Weights of a small transformer language model.
Size: width 512, MLP 1344 SwiGLU, vocabulary 35369, 85.6M parameters.
Each number is 500 + 25 x the weight over the matrix's rms, rounded and kept within 0 to 999. Layers, rows and columns count from 0. Numbers have three digits each.

# layer 4 MLP up, 1344x512, rms 0.0604, rows 1311-1343, columns 0-127
516510527509489538510494509500476541492459513472453530474519463491498479516491503494507485508484521496510468507482468524478497499500492466511488517508520548504524529493518511500505486472513504493511510510472492484528529529532523472491490491547499491500480510498483530532512503492493518486500505488527487492508494479490470512482496496485514491509521493523491514497499479510488473490491
478489477476508514482491470519527488520486476508496463514459519495470478463482511469528504520515526457480526479524448539489518478498502517515526480449513521488483474500473565495469521493489542486471544524478479499478516481496520490521470480492480526530532537523451525469483529502498503466549523505508505482543506506555495513442502502474508469486511529494486503514494507506551521507504
513520508530465493463521537504527490515533542473520507492450534546479510454491487547514494528501492496492536491493498526485499434484512465484528546511548502500470484472461511509496488503508502544496535487460475480475552500524508470479490545445504507527511441505490502493483510452497480511467487512445510490495526521490525539507527490496487473474540475466511463529500511464453509469502
530494509536521502470527553522505508496553474507504465469476510556433490503498448505511464482481481428493542537558526514477465514538510505481453498496482499518478500490442511542499503500514540517453484503495558515470446478500510486482463543517534490490495493512534536475499509496485499510481501492468504513477494511511494469464511519510479525565517471487454449504511536496506533502519
535459490499473507488507524485524500497472469532479544490491481482526490523482515509493516532522495555452503532518494516510500496427475520510483487497485487533482452518499498492524485500526500498494461483508510513461544539521530488498514511509511538488514524478514510501499504523496470526522489491483440529451454499495497487475500515525531508504485477457512501527503484502510510510515
510477487534513471532596533509543498519531480471531501507516424498469530521522504531481470491493466495520508449563495472494521496517485500522471477499506504518506512506502487502472547523483522477524442509500509541491509463482506491503539508521505461510521488547507475487494504517461534509508507462455497495463501529497531487527503506475478483472507493462461467478485501489490423553444
539549507483463491509521532466522514542479507539492461478521504454520496470485481476476502508465518497518520515532465480473482536500438495502482500453464491481443505478543498482511476415501522451504467533543548501467467518535504457481518506491492524516460464493521479524493447506547481545516479504488472477524500467533527537502503492503526512525499488458465554519496495498526505561506
501511506518490532466534507497456524535475526495505495468533463476515538465502551520553518489480505499469506539522518476497489519483494503507452516474495475465485539478536531516501509528454490526532482473543485488524532543470492513453447527505521473503529506522503532512464447490522484471487514544500472511505462509529467510518470505514505530488520498450542501516490442531501513470479
506508504525466522499494493474518449485544503511525492533489534572491507476549468472521509500493511502460495485535500494488480533503524514519552527493521508534504486497445468440447502471498542483514529506525512479476493483497484506548473493565536488458470473491491500487499526484498510534512475516480529516503521482531506524545464488526541504504535549513497503523505510536506514477487
498524500521532499553491503538483484466501478472468495511486479484516503496451489490511510474504474467439510483512544495472466500481495530493523513485487506501468521470514480494461481502517521504509500498497447524536506520492483488470516490495495494498485524486488509523505528493488485502536515511505544503512490519527481492479531487500510459503468500527494537484501467538520474477463
481523491484527492516529493518491487502492517527455490478467492489471480511470516498486530504479497522478508500482506517510539498503517499503505491503458536497499532483539485491505512510522526454479507497488521497506471484552558527475541523534497489501494552496503526431507503501502492527474517526470514471534482492542488485522457509524507468520486468507478522511499533501509496502530
488522467490482484510512523508458501506509505480516471518482535511474534507477499552521511521519523495477486504495514453516579487486462464502506527513496491493467489474479503518500484468502451544454503526479501523490495491523468483511511490502489513512446502454521501493479464491531485541480491493495514534509469496522437494477471500504492484536513501531453485464551502516512515524527
562470505496491526534504504485502489496555502499508492501521506530509499484529492468475496492512505504521480511483470514518471513476460483503497514500510454470494516490526503500481540438487539430539524480491538504533465504497483498477483502446495496527454554525552431484490456455485447486527508488503500507462464496500496518510510530532498527514483487519511507481534468482492503455522
513505526502523513500481469511507486494461517491500534554491523427536506503500516472516505512484509517523525493501476487483464496537458492526481529525517497435542497453493512505518503489535482524515474491484507500490498541506479512531509468452538492492483502501491521526479490501473516509510530481493471527486475533523536507502433534483505479528506493521501486515497508526473519454465
469506545486509473514516486505472498469447565458538484466541490477511524513494496518495497500540471499468543473512503538478507516515450475549544517495493519541514506471512500518491507464520519520473508502520474483503471495504507497487487497481502475495453503495486520475486432534477527516467509466479534474493508505487471511480488506526484487482498494510468467538541507472508519490511
495484463483475498446532468505498487515536506477521527519502500540522518458528496497492487463549512499523488506521527503510497529507468511503519484455514500508497508515505494466504508502475510505476501503480506536505525459522520498424528518495504518503494510488473472507518492481499494497470512461471513487484494453480434539507504487507542541541505504499493504509456495491509522479476
484530466495543465522498482501454527519475485512462518473488484488495459510458528491524485514483510494513534477492497465507505497494501464511493454447502499459521490498534483526523473533501468540508553514481475468496487509537466526531510524453567492505471496502523508499478509527518494508469537471504465461490505494514538511478499476528491537509513454524500555475474521528478480496496
498487459487512477540488531466504493508521493506518479523476487467477483501479528494513475470483504484483510435515496479467501443511523479481510490457509504508494484573536498496494502475494517500535508490523518516485510494457492551516497509536443502485502558537516498492491468471495484452518517486499516551505495524507512475514485472509510482490508491542500486456438506533490486545517
546462525481502500519482502507520499522463536490491527491509516508504472489506519516496509532486542469532488497463515520521509492473510498512497484487496510502508493512445539492516470526530438485457501503519498514505535489487488486471544496480512481478524501515518494483550508484495488523509507494511477529481513474497494532542532452490508483512451484520465488420455486492481512506498
489503511452499427486524497522548558496509528539485455501522489467474506489504538475465502498505517485524482470449473476485531481483510483460486507490504472491532514492566503517475539476521571512521496516510503483529487502482493466510507497538520535525539508495504511466498463483520497522515478524479489489494466549484496503512514541508545535495469508562539502517506537447491544492480
464529524530517514498495474508465542503508560478505514510515496455451538512538531502531529476483532497443485511436513484479480493530497493499495431529495484512497457485504449476496513469489458513480489501510510480510469506514506470497498508487500524565474491487478478467504516456526473522533506515495481517473497495474538532512510526531499503514508487507500503511524496457490487523511
500521530470505514528481490491543491505519487494546508512492488458495521454549461511497502465549506475476461469507485535522496484507507474483482488519495509497491468547536506487538479498521481525507439521493497474515544522511508554526470558505493513481536509490513485522536511504487506514512476522546527501515474504529522484544511527504477508483445513532507509535471515506529465492489
493499452485500534475498495523497499467476515499558492491484502488503470503477510495506477521515521524497536529519490473481526509498456496476524500510510486484543491481536476492473490483575525495501502537510500502481516495506514494524449535486431492545470518497462490510491477493504487463524508508495494533483483501527491524562510541529511506510537499505514508505496503501518504538536
520527495516487474486506535480537472478438496461478525503472517482491503512539453519483543499516500504489534490506459485533462500513522539448537446516493513500494488511512514537487470538515488495500529502493529499488512503478535500532501500483524487506466493478511458483512505458484517459516476526502497528507526528507472521526512466509517497501498486483501526524517498506490492490488
484520512507479522480542519482487470452498448472470481498493515507503461464542483516523496459491494508503489478509503518512519469509489517483539536495473474499524503462499503541487514483512480491480521488490499516489533519466541520545497471447480503506439494531514507533520510520514494480524492505498503480556455549533498503448494485452507460497526453475519450527498469479514496514529
482486517479516522483497515490505467533548516477480510540527511536519518517511518529492495518554495496496469436496470501499506526574520495467472501508460476455499574483518488499494474426538466503477494511464514571476497552536498512510516510544526489561528499475499497488462499512524525515511495532537461502437560470494512471508506489487515499518507489543483479499514509452472461498508
472549532484518481492450504518505464516502479476512514505484550512496537484551490495460530517534516485527479467506545480462521483524496467551491520529498412444514490487494470548519516507468472544489483516511487469483482501459481540497505550506506464556506510459495534514470478512460495497471505476444431483524512523480478467550446505528521525538579492534518515537505531468481468507479
502465531478528522508528494475501503509506488516508514495471500509505495530457459504525461504520530503493530567452495497510513533485552462535518517480508510550540501511506480545484465555529482562535499492539500496488445478494541482523497493528512522527535534486503462507499518511447491519427496521457508478519494457508459555492492461487506498507474522483492466501486529480560517472529
496506459481526587484497475486484470466494527498470489476496471524499528514461506462509526506482475532454476490487507449470485503500531522496494543484459494514503469481542485504511534501501489525502518485500506529494510486489519486524497469498452539454482503539466506470499482468501518520513481510441554522487495482478475487544505516512491447509490501532449473528524498490541507523566
559496521521499482554535535495492532480465542575540474582473497460509492592495453478502560546462517490511551446508479560560504532545542479508497485524498487532467493509476496478507500527521541460477474557519511517523505511492484507496477529488510504507514475500540532511539509525533487515486495514466481505508513513479487504512529484514441500533467491529511501484542519485493541505475
505517508462511485507519480502480498492479480482480500537520496544469512479516528497491529490509498511499469498501503491535508481486518487462473473516488503540510490474480536474470454470441506500483507519472519478538487531509525466503486507509502517488498522497504529516570460514472508542521480446514494507512511477513473477485507557542482504481477524498501494459481498500460542494506
548492519500497490500483493491502507518521492483486502540537513535473452495502482545538456494523510524452470480497477541470519505522501507535488505507551520485516491504514525520484509504494518530501503492527488549490500493487470457486487465473514487452520470497535472479489505508501513467485496459492525462483514462541451511498487485538487498456506519473514475507498476525535504476455
536492482548529542509504444498481498489502531492500504516434541498519513501506543495552451528483505448494521532531529552494520504521551514485525478515506446507506475406521511497468489489482507522477497484455497518493490432469508508477477445469517518481517468506526530508454576500504502501461516448536524467449526500506491508503479515489508505459531477505479509454464505484481454515496
# layer 4 MLP down (transposed), 1344x512, rms 0.0739, rows 1311-1343, columns 0-127
520519539519516531521509500459535507476472495496493497508505509525486472501491458498514518486480539503508541493469512482522537500463484483508486522517525496510505504521504476532527489527490488492485508478484521484492481473485505528494507520502488486497491482495504497486492524530518476474476492541516486512525502532516520523480484466496519496494455492483509493530491493508481522491506
508472507497511504486483473495489528539484497467590469499492480472461491430519515498520509492488491484484439505479523480447514488521470503494507460489516503516489457497491517476505510490499514538463501510452509482547547497497481503491531487512459448471522461518455458470519522522514483508521537514471496463510474530504498533498490496490506541519494471530467453472463528478507576510525
529536482490507495451510562502459452468429521525475516487504473497510488510519510446497529504515466493534508518508541551493530500513500525489458514508452575494492509494496509487525488516501500512476515533519477491446507526481455501487501505524498509475517518543516532502485503460455477491489476516507552525545492484461514506548527485517460507520469537462545463514495555493453508488521
516454492490490458456502500505520474516492489491467480494504486466491505534481501476518515512486449532560472480502494513500493465472481506454496514508484503500468531511538473486495530464491479515480530501518509510483494495533525475505536485514483492491483509479529528527546466538506482513529522472538494512529484519504537490513429480482478484497499491496537478514473522508533541515509
506516508465490481469489493531465492501478473498463517500515465489498494540526492485529510510539448486483529488511471480498492448521553482466513504489452500479507490489519497493489490488474499505519466478509499509539503484519486492481497516507504531498568510490513490500464495523510481464475478528472470549517469465495505481503518438445496491514494485476493501490496495432514508478510
482526476497493476478535505482550510473513495509483522533488532469488492554510511484509487534491468498529490475541520518503498529505526511505508504476544500472487486513459451489501511501530498500495467499521524509479514441502491504487510482534494537490536477475519526490485507478514528498467461487528474528499485517465515492541513480499512513495492508494482495476472515466502515488521
467495487507526530453503524476537475491473480504502471458529491484503483503447522520510503521498504492543471473516473534518512513504466508531493519533501534505504513486477509529527512486515475511519453518484507504497489506552484507508506551479481495507521492485459496510475469550516515517486503504488502500510507458483544486461477478507485519538511525509537515528474499448524498503456
490509504515465482472494543495531473489528546541470514498519521509517528501461499504503460521507502438488522544525467487559506535523525459501467504493481493459527513510484542464521497515547468497473468463467496477460514492488488495503500505471514533560498525537463499483493459486455510472525550522481498523484448511482495559551524507506500509478493464491496479553541494483515500459523
490491506534560477460523478477539481512477562479517474537475479484497502480468481521496522500502453434488492497508506464479466492504497480488541477491529526481492471498517452484528511495524516497502525518465454497447506484507550531476479521471526491454515518507482510519541479480489495486495463527530498481502476466548499504513496473544523464514553511497484474460523512501496471525524
483496502491510481510504524516516485471522523506507483483493469521520473527514476533510486506501499464485470439504476517512503518492532482508487480550515508490488510507516475520533498490515556444487511540491528490468499522536520494479486536485488488530499528502508493523458515481487553525505513497493503520505469487518521533452466501458521483516516522492525498493502479480516467503499
517491462499537520509483508450506506482501479480483494483452507534517462503509507446476484541496437471505458503495483506545525496530464530519536504514522526477505488498495528554477501509487505494540468472483485499500487495511489515488533529501559498515484509542485514482521497522511520506499469498515471517499506507546510521485486499517529481507498504458477517492483502498529507493519
497476508488479485453496496501533501514475502503448480492462499521520533485492480467508543549487478498473486473501499496467512514483494498457473546527481480461503522529520511528489490517487545514482473490481463516482460541473511485499480477538501491501511566505507518478501480501466529485504496473509511531487469481459465507540475521502514488485515530544484498480512535470520517511464
499509509522504485496500535489531500491483537472487541495519569498537503552508472474479488510515459489479478478539509492513526540433538482534476489489525462484489495553558496526488461508455483506508502515494540542501470545508477514488595451494518552558505475522504482477505450526505513556514483488503558515487510529494496476498493506491556503465475542468521518519469520501510419514512
469521483530524543526497499502472491527534513487493481506514448463449540473487511508478461477524494486489513506515462469521489534546501488493514525519533505523526516495504535508482530442527462510502493489465503491521467505521507488474491450512515505519469510489495511500563474446498455464476498500517491450473449489502484534521474463470463474496470510483503522469526518482522499513511
496526513513477485538510465496516483462515488551479532491556531498519482495519526530538486537468365565480472542504475495508500488567516523444461479513527495505537487454561483561542527538500488499499501442568509461496425474448479459517519501514493479527532476535492451546481495501538538470468512485534541465498445515525536500516502509554489470458542519508518494525517477508516496528487
504491473511512499466502497523484496513440520494526527537508530491499486513538511491505554508483554467537505467532527498507460497526499485459521549486496503500487515503515475531515501512507519549510487530512518510484529480450504516428517503524492517516515496487491533485541493541552484509492496504504514530510478520523494519515516468523490486508545540515452511476463499500541516546467
530502504464518461520486513478502495503515499540522514484454485465467461483474484523531463517503500507516503510520494506513470536503483445494535475527476488514487509549548500492509498500489494485514457441531541520517468522482493487493480541472547456521509511543509508550499496528501500473517535500513518503521511492494507517498516479490492459488517524505470541472501484509491529502487
524485519551513491478508498508543454526494499484526512523527535459517484525512485500489500519504540500471490504483467531514486496518482484479490473506476486477515531501492484467519462501463460508507497520542468529520516491508483502526482478518530460484529479526522478512477545480497478541472476514494482525463510494507535485457506468516472465521513533469534530436507492515481500493476
476470528527503501528466499543445493521482571456515531486519428543497492471482507503512485509498525475476472520533510520559514536495489519488526489506457505500481494472504520565528546500503494506503539437439504422454519439528490489496481488495517480455509515499442527509507498522493521573532499508503494526478518510538520487521507468447474473436493517505498486487510526463500497496523
522476509523467483499511497513530494497511444493471519526520538494512508512480481515447499508507443550458523458492478540525492495458512551455514517526518482451479511512475478526511497484463516503507528511516535487454484481538438496468474543504507492521489480513494525503498507500483474513456508556484505469468519470493459447502518537467483512486446489525498502523524479507489499466527
497469498489532485473498497494523479521495486501487535523502454506517511529501470537480559479495533479498499506472507487429501498467484469491506561488536489507503526495458482445509487501503547485490467521473541486493500482476506507533462483493505502498508496489508516540482492491467455501522548506480487506463494512476467506491534482530509488477512498510520465484502522456517532506471
489522510509438473508489510468519512559522516489526528476491509494500505518482467479482500519504493514497496441518517542525469531544522495489506463515502536475538527485488496509504536539498526527478486503483474518521499492531527517492505533503480535510515502498493530484522499483464504486523499520515521490524513516473523487496475561500506468454507519521518466551497514488480508462461
483492500472524523547496541491471439492509514464549499527511486534478555515497454503518486493479555483525531539495511557533516538532484463457507505451474503517479544502532528501492458508486532494517482498467569504520589535494499518530511504540470472447510538463496533456529500480465490458520465465442559497483484505544496514539473462545537530480509540469490549508509461510502502507530
522444501474501494530495483538479535488436492464530520480535465503500518465507534491504484501500495505469461515553485500440484489502507453498531493486451508529512537524497464467513504512466490513495434549509523492536518498475495466509529532482497505538459496488479544496472496495481498497469525506483490508514519517498509490524467490504495535523516487487528539482485492486466526472479
496507486534503500473531500519526460520505504526482507476532509505496485462474493482498504484523511503512496523531484510520506466480467560535505507503530521458485471452472462505459508524510462484515518444483497517527483517510460437547508474473477484501493496460511528511501483509502529449516546530498510489484510509490464469488503506477510490506495524494487503507494504547473503457497
550537485478517494576491497531484461535469515469441501549499499515463483426499479521486464529525504490487516520538559500521500462509484527498539542478541505478500537520502523513526470512507478483505499516496538497515522465504506505539541544458495507477537477513504499471533506478539513463475477498498520519541508500465460452484483513480530478451500535511506539498479478480527512514522
457496506471499501476497504534493476524543492519519494491491438484464484508514529557493505492532406497484507459487498457446500494465495518520512486563507500490484539491488520500518507495490471507542520532466496472484489537458500523463543495470508537479493522485479514475495499477463461528504517507469495512511495512462474505501470497526461535509501490513473491503484511512492503506498
485490489465559514495519522507508539496500500539509487501519483475446489515526485483494486515499562518511492536512492522542497539465512478509475483477500509528518555484483479543463504525521470462550502495504480538491459527501502484518448489485502524525531515530500545492506510467435459474519507495507485500516469448490525494486461508475533470523486491483506508507514504497523519521479
517496520498493477530515505519426456504491512498504511537503443525504495491475457484497506483492498495476489461492500461528505520456457542467526509536462470503526532516519478447481486539442562450513495524507470454492521528505469478471515466479504484505561452476521527492520456521528464478540506588485498515495499526558481476491533486462500503511502510552477488483491516497470523537495
494532522501464497511517533512433503535476528537499488513508507508559500520512502492524526539535524536500505511536479539490521525485503522517430533507531475486530483512509443519462487501482534504487496485451520481496514501530516487491479462506475516522494425530427481494491516471529493528481507490505483535490514483520488479470509493498513551488436476528537525498519516498488461545490
490516523523513519545462503544472532483497496522482503499494451493479481461505517501476470514497476487510461530506504458473479506552486498489469464501506529509527486506524492463521486481490514507492482560506517514537565504470508509482480533528465504473507514498503491491523495498519517527503513460533495506507530513512520509489498477501485495502486505495480472473533545504519515492502
490523480475472488478505512487472508467501532503494495507498506514529514552510534467526545493471519509478503475499506499473503479490483472516513490519530479484506480483484539534514498514516542514472486496517509486521526476471493459496512494557517491505538525491520555474490501479544516504520508463543488489524488524472526516477475503502496549536473500539518493492466532535476490512453
490469492487508512486492513510519494500507526531436493501497539498492498526523493514479507515521496499487487509523474483515487515523522497497484491490471465485473501484505508498469524493498515488477483503513471513517564498508491522490492514493492496497505506465506493485548547469492503491505480483503498527509462502506514509531454482484502502488490468505479481471505498507485508511537
# layer 4 MLP gate, 1344x512, rms 0.0612, rows 1312-1343, columns 0-127
503515506482524512522494512478505536529473542492505511490534506476495518467502485495520491506500527498511502509507457512466543500492495481456516507520533476483465481499469516482485524476478447506497549498495540502504462499460493489497481543451490481504508449461440555514472510532495509509474497517505482456524526490523467525489542488518512459519466496525476539459523533526501512505536
552437504487476483512532513459509498510447535522509470502485476488460525508495474483520537495488503515472525498468509492495530501486508507491497484476467564466535474513485523444471442452506499481473479518489513521521538494523491470475484476485438481497505505516516521471525482518443533484512481474521451517497475484532493479522491509475530443514479480484468481500505479479506522512518
531456502544526488507534531502518550549498491498476485510535502519489491506478496472496531449522479490511508474486467492515542542453534488495456520549510529513484510525498496495526490530454460506499527475503498473536513491480504513494449507502463482519525505502537512523537494538520500512468473482547486500497513528486494524453474475481513516486485522474476536493501540496464475500497
517483474504483506489471451505500538497482514492529519479501498467504499536518500521540460490513514463558505500478473521503514505524512491495507492480525490492458525524519499505526465482493506519440537491506534453491472531467507484528504479487471493497489486502500498457481490459535524511512525527472499489454490525492453496470478491499521499470504455515529488526508508490480515534515
532459469518518517486558539505549471510501472495487498494514490498454532515547504494495475503491490489521507460509508496488505500534450504533452487477491501490495492514519492497471571531482519463498475513527508541508517461503517463500499507523524473467514492529490513517492501488478537501525475470533522510476468489455514471540484500475459506503524473490487480507484510495482465554490
483512506481517492473502471507516507459493498527453529555527505519496510447512475465517517486511489513500458490487517491510491529528463501534476537508496483471521501513480511447507502485493498468543511529499526485503508498437508437449524521550464548448462536504491517488481510505494514426527512538500467500508521480498460493527502503455515496564500510509478450515443508513488532472476
527515544486464522529484496527517489479447507518456464535572479458476461552503565456493538518520541506451496530505481529490503504489522492546477503471491463530484485538463512503488468485481512486489528506503502477479468515534462552499512472526513523467506527470532533474489508516521515476479491488469513499500463492478535476510484450509530536474514467504511506508521466549504474493542
507537541473439500482520501498465500493549503504489511531502512508496486519529447504531524489458489520484540509544520485486515480509503528509519527512484515530489484475512478486521491498452510489506469495512479476487521492526504527508459480505562495479468501511466510479520482494537483513527505516524510478558526529572487533509515527511523501500502533460520512533538528490477502477523
535521515496474535487539495495531469517535529479481468491467519512480507502506449508502478494495519548453511521532514479481485467521495516524482474494497505501481476531481498517519482482475514505490478482509460504482520483492522496529537536468536498503523483474524515491526498498487485484519501498536547473537500514504536516485508495500496503499491519510496468515514478531544498487506
478495489502508493498521520429484504488526489552505487475496500493479524514522491477475450507512470523502507521472473507523547503493506502524504521520416519534492509535451476521519482466492490510497518524460513479546466541495462505486530533508523466472492487538480495483480481478494479535536504504499522542498475527448491495544508488517506520500496461495484488524490530511510512495492
486499473508493559518517508561547491500483501457452470540500465503471491462511494459496541497507515498527513524462502469476518481510476501508500532505463520515468546574510509433497501508502499488432518482560503471495506511529513476527486502476502519529496505497504493499477494522469513504467502474486475509479534515502509493500483532523457508464492500510486461493498490512485495455485
546464529477480472476536459501490488505498513464533489479485508477489543480537468494464474462507531497523470502550467507541524511496463535516447501492467529474496500500506498531474490466456534422497501447505530521541481520548472496525523487471519540494481550502554496495519458472539460501547499529507516459467494521464502484504473459498518509528492500547552501456500493454512513544550
522519535477481527513477467519512540501519481489483473470460532444542501469485491507454504481521492536453479499505488525505478489485516513550466513499532512477542476473498503494490496510455495500498498501482491486505492525472490522517489496508501505477529496514498508474531499515487471526436493517493474553543475534511477473533477510491515501492524462448532521469468471505493533534476
478495588569513533468518549491517513515421570450517500469478499451524550518520597514510545482463540429467571443553522486468466511443531483531570516483471511572569497450447485508523458537469500530467471516512463429584499496516562475511474483498464491483444433480500585416532477594445532457439490478448458540538540485461434534604523559523598552551524476534431491574575606492445522489511
466560521487497461494459445530485537505476521486499476453525489487463499521471510521464521475469470515544509525492478522519527514496542508506512490452492518527482491498500499492518502521498480482483538522486474497535511488530466487509516479480508499520513561478520472535533519504517465502541474530486483505507507498472512470452476463470484463507523513487490502466462479518490494503461
512463480551505502516527477497502529506459461526527497503508490498479530491548506521510534479546459465531491523486478544484487519453515523527486497511544542488514471515435511524473520518497450497527490494480499489519536504476482481489457540501481526534497468529511506543543497513535561498540476506464501528500512465540521488473522467499497489466496493451499438487473504514529510440451
530481494515449490481490467474536481497500468496514534508476521436510499524523499506544486518559473526528473519469490474520466497531511540497505478500482492525517520497509497450479497513474458502505512533577494534471487488478481506506527498511487478466473483453482469515498496487461489480491426481533468536506530522496529477505431495503521470492537473522547501459495484497530515526510
502504511509482467504537528489505519497475525483489560486486530518521461471527488477542496517489532459535525495523475525506458526486463498503456506454501534503536519519464485500520525579494491508483474495494509493525507449465490502511477486462514488428491510503453508460503482509506493533520492501462489476438552529503509512545473477485514488474443474509512527487480548493472485485553
473523518518507553544510460489533492470509485514523494499501510506496498521485497473458492522540462522494503543478474491468499504503517494519517467478502468537497486532461491492480564481483504519489547486524488554478492501500493496548491546522459464491432521497485487503521488508472519504465492531483528535517532446440500515525481505537535457508495448455508477497472480486519488514472
472486543501487529524526489561501456517484535498479479479515505511519470539513517536539536460494537528498450483525548508503486525492522466517479503475498527507444506487495536514505492508497478500472505489536538452463507443497479479494501474461492480508498519506490487478529517501511469467452479508443545531544487492521498503522479470489451479507501515535494499490499480520514516503533
537500508453480481492526493512446506477485532510510516501532482509521488500502536530458449471484505521512514513472527495521545499522495526460525463497533510500507503470475507454492485461494513464450516548466475519505512410458562548503499530499490534541512499495498552463496533482544525474511480514503493495493498542486536572498523506508535468536568521484519525468511483502496485476490
489498531540525520465465540498514482516538502503521465518502480484479511461556518512520488440462482522493526436464499504481504485528489506488563481480501525493465549515481494465526487500458472471471471506501485475528464497522524483450460441511509488529518491492509454538448479430509499493449487478487529515474471514519496451476531536501465467482488481491465472488466469495436511484535
456551543511536513457517517484520458532514499540498497526548482482540489498497495486523506501528519510526479514483551502490491446524531499520455495553501475489508491475469486508496475491476511470528511484480465520491490497525480531517478522492468463514483511476531453474512475499466490483481457487494484462485510534474478498514515498451514497516496509490494498490468536515521531535498
534467519468487496516422506516556525514487536459472509512492498534516499468490450461528481487461479505516514450501484480464502528481452499551453520474491515477469507511459499508550523510498548530523519518533510480490562537531442471486511511509512525517486487507489510485525490457515508508517522516519449482507459498452493478503490507485510561480502505524508524482510514500495500508488
484515487473514444469519518491521482489490506520540456476455485452467455513470491454466483481471481523497511497506498450518478495503487508486494476477489486508499480486486526493486480493475483535488479515491486481508485522542446515541505496490495511431505484489488485528493503465510500489505491481491501504521464473537468521509511472537520512527499474479464511430518495520537493535496
523484458503495535491496470444549569529448488542499489457498490494468480461485529539519496536482510461507454520499515508497529514483479513483499504471467510544562462495511498466509489486508572465474478526493504478543494526508495503492476521518476508486530495531527486519555504500506474496483494489544505520509460539535483480496505488502488496496487495485516499515477498488521558529492
511495499513508509502526456502506444547467519509539466490491489508460459503558525484503475474500495520529535507494526489516484444476512455465487465476471505525486533556506485482519498482504463510484508483516508486481502523492498505540509481564465507544514506484522515461472492538491542505523509521488467466494483524528512491449477525488513532512480514467474531521506489509475515502484
489489525469471481478463474525511542501544521514554575504491540479530494496529471520464458523471521486502496518481540518512512518552502477504447481529528539482498544499512502439465523526457479454454491530452524484513525504498537443515491534483481464517489510499495420542463547500512493493510508516487523474474479476494517522507482537496516532474492540513508535510485509545450477541454
528557548525489492503470483543462510496459552494482539487505525494478493520565488499541492474546499492507522519484530471543470536506510533496511507486535496474487521531477505499490472503536486516532468476494508473495494472523529491503517511483511540501545428516496512510509482510536493499490486521483520510529495457496518473470469469495506513502444541505509469451507511480502461516506
535496484528512502498503502519510471524532503484532485518494517480465489535461526490495470461498478552480501467501513502532519489480491506522495553511493536515528482510494519489469495483533461488562477526444505472456492564499522487512467479543520519477483494501533499559530494502507495447536468513506504479525476482483495467497477529476524511499468533459494498444472469513496482476532
483505511503519547512478490512468554533515522498503520526511482542490495482507470459521474475525529493526480490489515529501532449491471430500501492491450499487481519476502533481494472499512480488504503474489498531491538518515478483487487477491503471513498488457508507507457511502460512520487516435515461471527486486554482523491505501505509552438482507467500525515468514506528491489485
518510508526546503496505426503485498495525485467455562528421548500485493519517537507548533527511482488490552542530564535512494532534529493519479529495492439499502515468491461519478518504499442510505526538507486506507459506474527480514496467500526510508484517487545540457505541472507529487488508486491501500532527505497482495524470458465532507499507476477477468489502509482494500546496